Part of a small language model's weights.
Training: a variant of SOAP for these matrices, 117M tokens, 3556 steps.
Each number is 50 + 10 x the weight over its row's rms, rounded and kept within 0 to 99. Layers, rows and columns count from 0. The size before them is the row's rms in percent of the matrix's.

# layer 6 attention query, 96x96, rms 0.224, rows 0-16, columns 0-95
092:51 49 37 62 61 59 49 42 69 40 60 48 47 42 46 54 44 51 58 61 49 44 39 39 58 42 46 44 44 61 60 69 42 34 57 50 61 73 52 38 38 60 65 40 44 45 52 48 44 65 47 41 42 56 52 38 54 42 59 43 59 47 53 53 48 42 65 39 40 55 57 52 48 43 42 46 62 43 45 33 38 52 46 37 29 53 48 67 65 72 69 59 46 41 34 72
096:35 45 41 44 46 35 59 54 60 43 69 53 56 43 65 58 65 38 34 63 59 48 54 43 52 53 54 36 49 43 79 56 53 58 29 47 42 72 48 56 59 32 55 32 59 59 62 54 66 30 51 62 52 43 51 49 42 55 56 55 52 61 54 46 27 56 55 53 51 50 48 57 54 54 42 45 40 52 52 34 37 51 51 51 52 54 39 48 44 38 29 42 38 51 56 66
101:43 63 36 42 60 73 39 70 59 70 62 47 43 67 48 51 57 49 34 49 31 36 55 57 53 48 39 52 51 37 42 40 50 37 55 47 61 42 55 57 35 51 32 60 47 47 53 51 44 25 53 36 39 57 45 46 46 70 44 39 51 34 57 46 58 53 55 44 44 58 49 59 49 59 51 54 54 58 38 52 41 61 57 39 48 50 55 41 60 55 50 65 60 75 53 66
106:62 69 40 46 51 60 54 48 39 33 47 42 44 57 61 38 34 49 34 18 47 47 50 49 36 48 64 46 46 59 51 37 64 47 50 41 52 57 58 62 41 67 55 55 50 56 48 48 46 53 48 52 51 40 51 64 50 58 60 55 43 53 32 51 64 41 39 46 62 40 49 68 63 57 63 60 49 51 72 49 46 53 56 45 59 17 62 58 55 49 35 52 52 53 47 38
099:49 54 40 75 53 60 52 46 55 52 34 53 45 56 37 53 54 54 47 30 63 45 44 56 59 59 51 39 55 44 44 64 54 41 39 63 60 68 52 62 44 39 57 52 41 52 42 56 42 58 38 31 77 24 49 26 47 53 46 51 38 62 47 55 38 63 60 40 45 55 62 46 50 42 61 71 58 52 58 54 50 56 49 47 68 56 47 46 46 36 50 69 53 51 49 53
107:51 61 48 65 46 42 56 56 48 59 47 61 57 66 42 50 42 37 59 48 56 66 58 54 49 51 28 41 48 48 51 48 42 52 53 53 56 51 39 51 37 32 50 43 53 40 63 19 54 40 46 50 51 68 33 53 58 58 52 65 51 50 51 50 65 47 58 50 52 42 48 58 38 49 68 38 45 38 59 51 48 84 49 40 62 62 48 43 55 47 43 52 37 43 23 38
100:40 32 45 49 55 57 43 72 71 51 64 59 47 43 43 50 54 57 54 45 59 47 45 56 56 36 60 35 38 47 46 48 57 54 58 31 56 33 48 70 44 64 48 55 40 56 55 59 51 64 48 44 57 32 42 49 55 58 40 47 46 40 55 52 62 51 31 43 54 63 52 56 57 66 65 39 29 62 49 61 52 55 57 51 40 56 53 57 55 53 63 57 37 22 56 30
100:39 45 48 55 50 54 46 47 37 53 55 56 60 46 59 44 34 46 52 48 51 52 58 50 52 65 48 48 52 41 40 55 37 51 58 44 61 58 45 36 40 30 37 61 59 53 50 75 45 36 47 48 46 37 83 57 63 53 39 53 41 25 47 49 57 29 56 60 58 60 59 52 50 40 30 70 49 35 43 51 58 43 45 40 60 58 52 60 62 56 40 58 51 43 32 45
095:39 71 60 58 48 51 50 53 54 39 51 67 59 43 28 50 52 38 36 37 57 44 38 50 42 56 63 39 29 50 62 70 42 55 68 44 66 41 60 55 46 51 47 60 36 30 44 44 47 47 61 42 39 61 53 48 37 32 54 60 47 46 39 28 50 41 44 52 46 58 34 55 52 47 50 52 40 47 52 40 30 49 50 62 59 55 54 45 40 52 36 33 67 43 52 55
104:53 62 39 49 41 61 39 35 59 50 42 40 51 59 28 44 34 37 52 59 54 67 54 63 58 64 41 59 48 45 59 46 59 44 49 49 38 49 45 54 59 47 38 33 74 61 48 63 43 38 52 29 38 55 62 43 32 41 49 66 51 52 54 58 41 47 45 31 59 62 45 46 64 61 50 37 55 44 61 30 63 67 54 55 64 52 50 41 59 60 43 51 46 58 51 52
112:49 59 61 37 47 48 66 55 47 50 48 44 54 39 53 56 61 62 53 58 43 39 45 45 67 56 53 46 51 31 35 62 70 52 40 53 55 49 59 43 52 67 70 53 56 48 33 37 48 53 49 59 35 58 47 46 52 35 56 58 32 64 38 53 50 31 58 50 50 52 51 49 61 48 56 57 45 69 42 54 57 55 64 72 59 39 33 63 71 60 45 31 35 58 48 60
097:48 60 53 55 62 41 52 45 57 58 68 55 58 64 18 46 52 46 74 42 55 40 51 35 61 61 66 37 59 46 33 55 57 55 43 63 47 43 41 59 57 67 40 63 55 42 54 56 66 51 45 38 53 49 63 53 49 60 45 44 41 71 54 35 47 43 56 46 46 54 38 53 50 61 45 52 47 21 51 57 63 55 56 48 55 54 70 54 63 46 55 39 55 40 48 58
104:40 54 57 46 66 50 52 49 47 51 54 47 48 51 49 47 43 55 41 51 64 60 47 54 62 49 61 46 61 55 56 39 41 53 48 69 48 64 51 42 48 54 38 51 59 55 46 53 42 80 52 45 66 54 65 50 40 32 44 52 41 52 68 36 78 43 44 51 23 57 51 64 38 53 51 49 63 41 43 54 48 51 45 55 64 53 47 25 44 49 32 67 30 39 41 51
101:58 47 46 64 42 30 40 49 42 65 62 49 49 42 57 53 65 62 37 51 76 63 46 59 37 52 48 56 46 54 47 60 54 63 39 40 45 36 61 29 49 56 35 72 45 47 50 46 64 33 28 55 54 43 59 46 51 55 57 52 53 58 42 50 60 60 67 41 37 52 60 50 54 43 57 62 38 31 31 47 44 59 45 47 61 58 60 51 35 40 54 51 50 55 35 57
094:32 50 45 49 65 43 46 53 30 50 28 38 44 58 54 40 65 60 67 46 56 38 48 31 52 61 66 60 52 47 61 55 59 47 54 45 53 48 49 43 72 48 43 48 48 51 42 35 33 45 60 37 46 60 50 59 57 56 54 44 51 43 54 50 63 59 79 63 45 50 44 54 63 51 48 59 61 48 66 44 62 29 62 52 47 68 42 62 51 64 47 56 35 47 53 37
104:48 62 49 53 56 47 74 61 61 61 50 45 40 59 50 49 70 53 46 52 48 57 43 49 52 48 65 48 51 64 42 60 58 37 54 62 52 56 48 29 40 48 45 47 53 69 38 43 57 44 62 39 33 42 77 46 56 47 36 45 60 53 52 75 49 54 34 46 46 52 50 26 29 61 42 45 45 49 46 50 38 45 48 53 57 56 51 54 41 44 28 50 57 65 39 61
091:37 40 37 57 50 29 48 52 46 41 48 57 39 52 54 46 54 28 68 55 54 56 47 39 55 39 34 65 54 70 63 46 41 54 53 40 38 63 56 39 28 54 54 54 60 47 33 38 50 30 54 54 43 40 46 59 31 66 31 52 46 47 46 57 52 47 49 37 49 59 41 39 54 58 50 51 52 36 34 54 41 48 46 56 59 40 49 52 50 54 61 43 42 58 79 41
# layer 6 attention key, 96x96, rms 0.225, rows 0-16, columns 0-95
095:42 54 46 55 49 70 55 50 65 56 80 48 69 45 43 57 52 49 48 49 49 67 44 44 55 40 65 44 44 60 43 47 61 46 56 41 41 56 26 67 38 61 49 48 73 52 38 56 54 50 43 37 55 48 33 52 57 35 59 54 53 56 56 49 59 57 51 48 39 60 59 36 56 42 55 52 65 50 62 42 39 63 44 41 54 60 69 62 53 58 28 60 57 38 47 64
102:31 49 42 51 37 54 54 54 46 54 55 41 44 63 56 61 61 43 39 48 34 48 62 36 65 44 38 35 33 50 41 60 63 44 35 65 36 58 43 49 64 57 54 52 70 57 51 59 62 46 49 49 56 57 71 41 52 62 42 43 49 56 45 56 41 42 60 46 40 45 32 27 41 52 47 37 45 65 43 55 54 47 42 39 45 64 34 67 39 34 53 54 40 44 67 47
094:37 51 45 52 72 37 52 51 51 53 65 66 43 58 60 42 72 55 53 60 43 30 53 60 44 46 58 34 62 50 45 28 39 47 53 42 56 49 44 52 42 53 35 47 45 53 65 37 50 40 76 47 39 56 53 58 50 64 54 39 44 54 67 57 55 72 37 34 36 47 59 51 51 66 44 56 51 27 42 41 39 45 54 59 48 58 52 51 67 51 52 56 42 60 46 52
109:67 52 38 43 40 57 48 55 42 55 44 49 62 43 64 36 43 51 61 51 54 70 40 48 60 39 47 46 50 58 65 41 60 45 51 33 57 64 53 46 39 43 57 44 48 58 45 55 40 45 38 48 58 47 53 62 38 51 36 37 57 40 35 69 58 43 48 43 62 43 58 50 45 67 39 46 35 46 64 64 51 28 55 74 43 34 42 50 65 55 36 55 39 62 68 49
106:28 46 56 61 67 47 41 46 49 50 47 44 56 38 57 75 42 56 59 38 66 51 52 70 48 59 55 40 25 53 56 63 56 53 48 48 43 63 34 52 41 53 42 59 41 61 42 51 41 45 54 58 77 51 46 46 59 51 38 69 39 53 45 52 67 50 41 39 49 52 53 36 54 50 62 73 63 49 33 56 47 53 57 60 31 64 51 56 44 38 50 45 53 55 47 43
111:44 37 46 65 57 47 48 51 37 58 40 50 40 54 69 41 52 28 46 22 52 63 55 45 56 57 41 49 62 58 67 57 60 51 48 55 45 49 52 58 46 64 66 48 55 38 47 40 49 38 50 53 56 47 38 52 54 51 50 66 56 43 55 56 59 70 57 53 56 53 55 65 44 38 72 28 50 33 41 34 42 61 41 40 52 66 35 40 56 65 43 48 51 58 37 44
096:44 64 48 45 58 57 47 60 59 48 37 61 61 56 52 62 41 50 38 48 67 45 56 46 55 54 70 50 50 33 49 59 49 49 62 55 54 40 55 56 44 51 47 45 49 63 61 44 50 36 39 46 57 59 39 27 39 42 62 50 53 21 44 50 56 66 33 53 48 59 41 77 31 69 51 31 49 49 35 56 39 41 60 48 57 40 56 49 44 61 62 58 48 38 56 56
097:54 56 40 52 49 41 45 49 42 45 68 42 56 56 48 46 53 51 54 55 58 42 52 65 47 52 69 48 35 61 48 61 36 63 37 46 38 42 62 47 52 50 52 57 73 69 59 63 44 54 50 49 60 42 63 63 52 53 34 72 35 32 61 45 57 50 46 56 59 44 45 50 64 28 38 54 46 35 51 42 44 57 47 52 46 31 40 45 59 61 45 39 39 46 34 26
098:41 52 35 39 40 39 42 62 55 60 46 52 57 50 60 43 43 63 52 40 43 61 52 67 56 46 40 68 41 69 45 73 44 44 40 46 27 43 57 53 45 60 42 41 54 51 46 34 32 49 60 38 43 61 64 55 42 54 62 35 39 69 57 66 38 51 43 36 43 39 44 61 57 33 47 37 50 53 58 40 33 50 60 58 48 56 56 45 42 59 36 60 42 45 42 45
105:41 39 28 66 62 56 34 57 40 40 44 46 45 59 53 39 50 32 58 54 55 54 47 46 57 55 53 49 36 52 64 49 37 50 49 49 44 42 46 58 59 49 28 62 51 59 76 53 46 41 48 32 42 64 62 27 54 43 71 61 54 44 44 60 63 32 50 47 39 62 56 44 67 36 48 32 30 55 49 43 52 42 58 42 41 55 50 60 49 41 58 44 40 44 46 51
106:49 50 43 54 44 60 43 44 53 47 57 66 34 46 65 47 48 72 44 46 34 49 50 57 68 41 44 59 44 57 44 63 60 64 56 49 60 63 61 51 36 46 65 58 39 57 49 41 41 53 57 46 52 66 47 61 66 46 50 53 36 57 52 55 61 48 49 41 46 38 29 42 63 63 36 65 54 68 48 42 49 47 43 37 64 59 32 64 71 54 37 41 62 34 52 44
106:52 49 42 56 50 39 48 50 65 46 78 52 69 38 44 48 61 45 53 55 53 55 68 48 63 43 54 48 49 44 61 40 37 41 49 63 68 56 41 41 44 35 48 71 58 26 42 49 39 42 48 49 45 46 48 43 39 45 59 40 49 54 51 44 69 53 49 52 56 39 47 61 49 36 85 56 54 55 36 43 44 52 54 46 56 44 38 50 59 35 46 34 38 47 35 53
097:47 35 55 36 61 44 48 53 61 50 61 30 42 50 50 69 41 43 32 32 49 40 50 64 51 54 43 47 49 44 60 48 62 52 50 76 50 56 47 57 53 44 43 57 45 61 55 48 41 41 59 41 49 58 51 62 32 27 46 47 71 46 59 45 73 59 54 58 61 57 36 55 64 33 47 45 37 48 37 54 50 51 37 44 55 37 80 54 51 45 50 49 43 43 53 39
101:61 58 44 49 36 48 42 40 50 71 55 45 72 48 38 41 55 54 34 57 66 35 47 44 37 40 26 36 44 47 49 42 49 47 31 57 53 61 54 37 51 67 43 40 53 48 61 57 63 43 50 62 42 37 35 53 49 29 43 35 56 40 52 75 41 59 51 46 54 60 46 46 61 43 65 73 61 50 31 49 45 47 51 42 39 49 54 43 54 52 50 44 53 55 50 46
102:47 45 43 40 56 48 51 47 43 71 38 58 57 52 39 46 67 49 43 52 42 42 52 61 45 39 71 37 57 59 45 51 57 53 58 38 55 57 60 57 70 33 60 36 55 46 34 50 49 62 59 48 45 42 49 41 46 49 33 47 59 38 60 25 53 44 70 44 54 41 53 51 68 46 46 78 62 64 44 40 69 48 60 72 53 55 52 58 53 51 39 47 53 52 47 38
103:50 72 51 41 52 36 68 58 62 46 50 43 37 53 51 47 54 52 33 46 50 62 33 44 39 41 51 55 44 63 44 52 39 33 61 56 62 65 44 49 43 49 64 48 50 57 76 43 61 33 61 70 31 39 50 38 60 41 36 42 59 59 59 59 50 43 42 44 60 44 59 23 46 44 54 44 52 49 36 60 54 56 57 67 44 42 51 54 56 40 45 47 54 58 37 47
099:50 54 57 58 53 43 47 44 56 46 39 58 57 41 46 59 66 50 63 47 60 65 54 54 52 51 40 43 61 64 54 41 45 55 41 49 36 43 47 46 54 48 60 61 64 55 48 26 73 58 43 41 32 19 61 58 35 45 55 48 61 43 48 44 51 51 54 45 37 74 43 36 53 61 35 64 44 66 60 67 43 43 42 60 55 61 37 44 63 53 50 50 33 52 51 42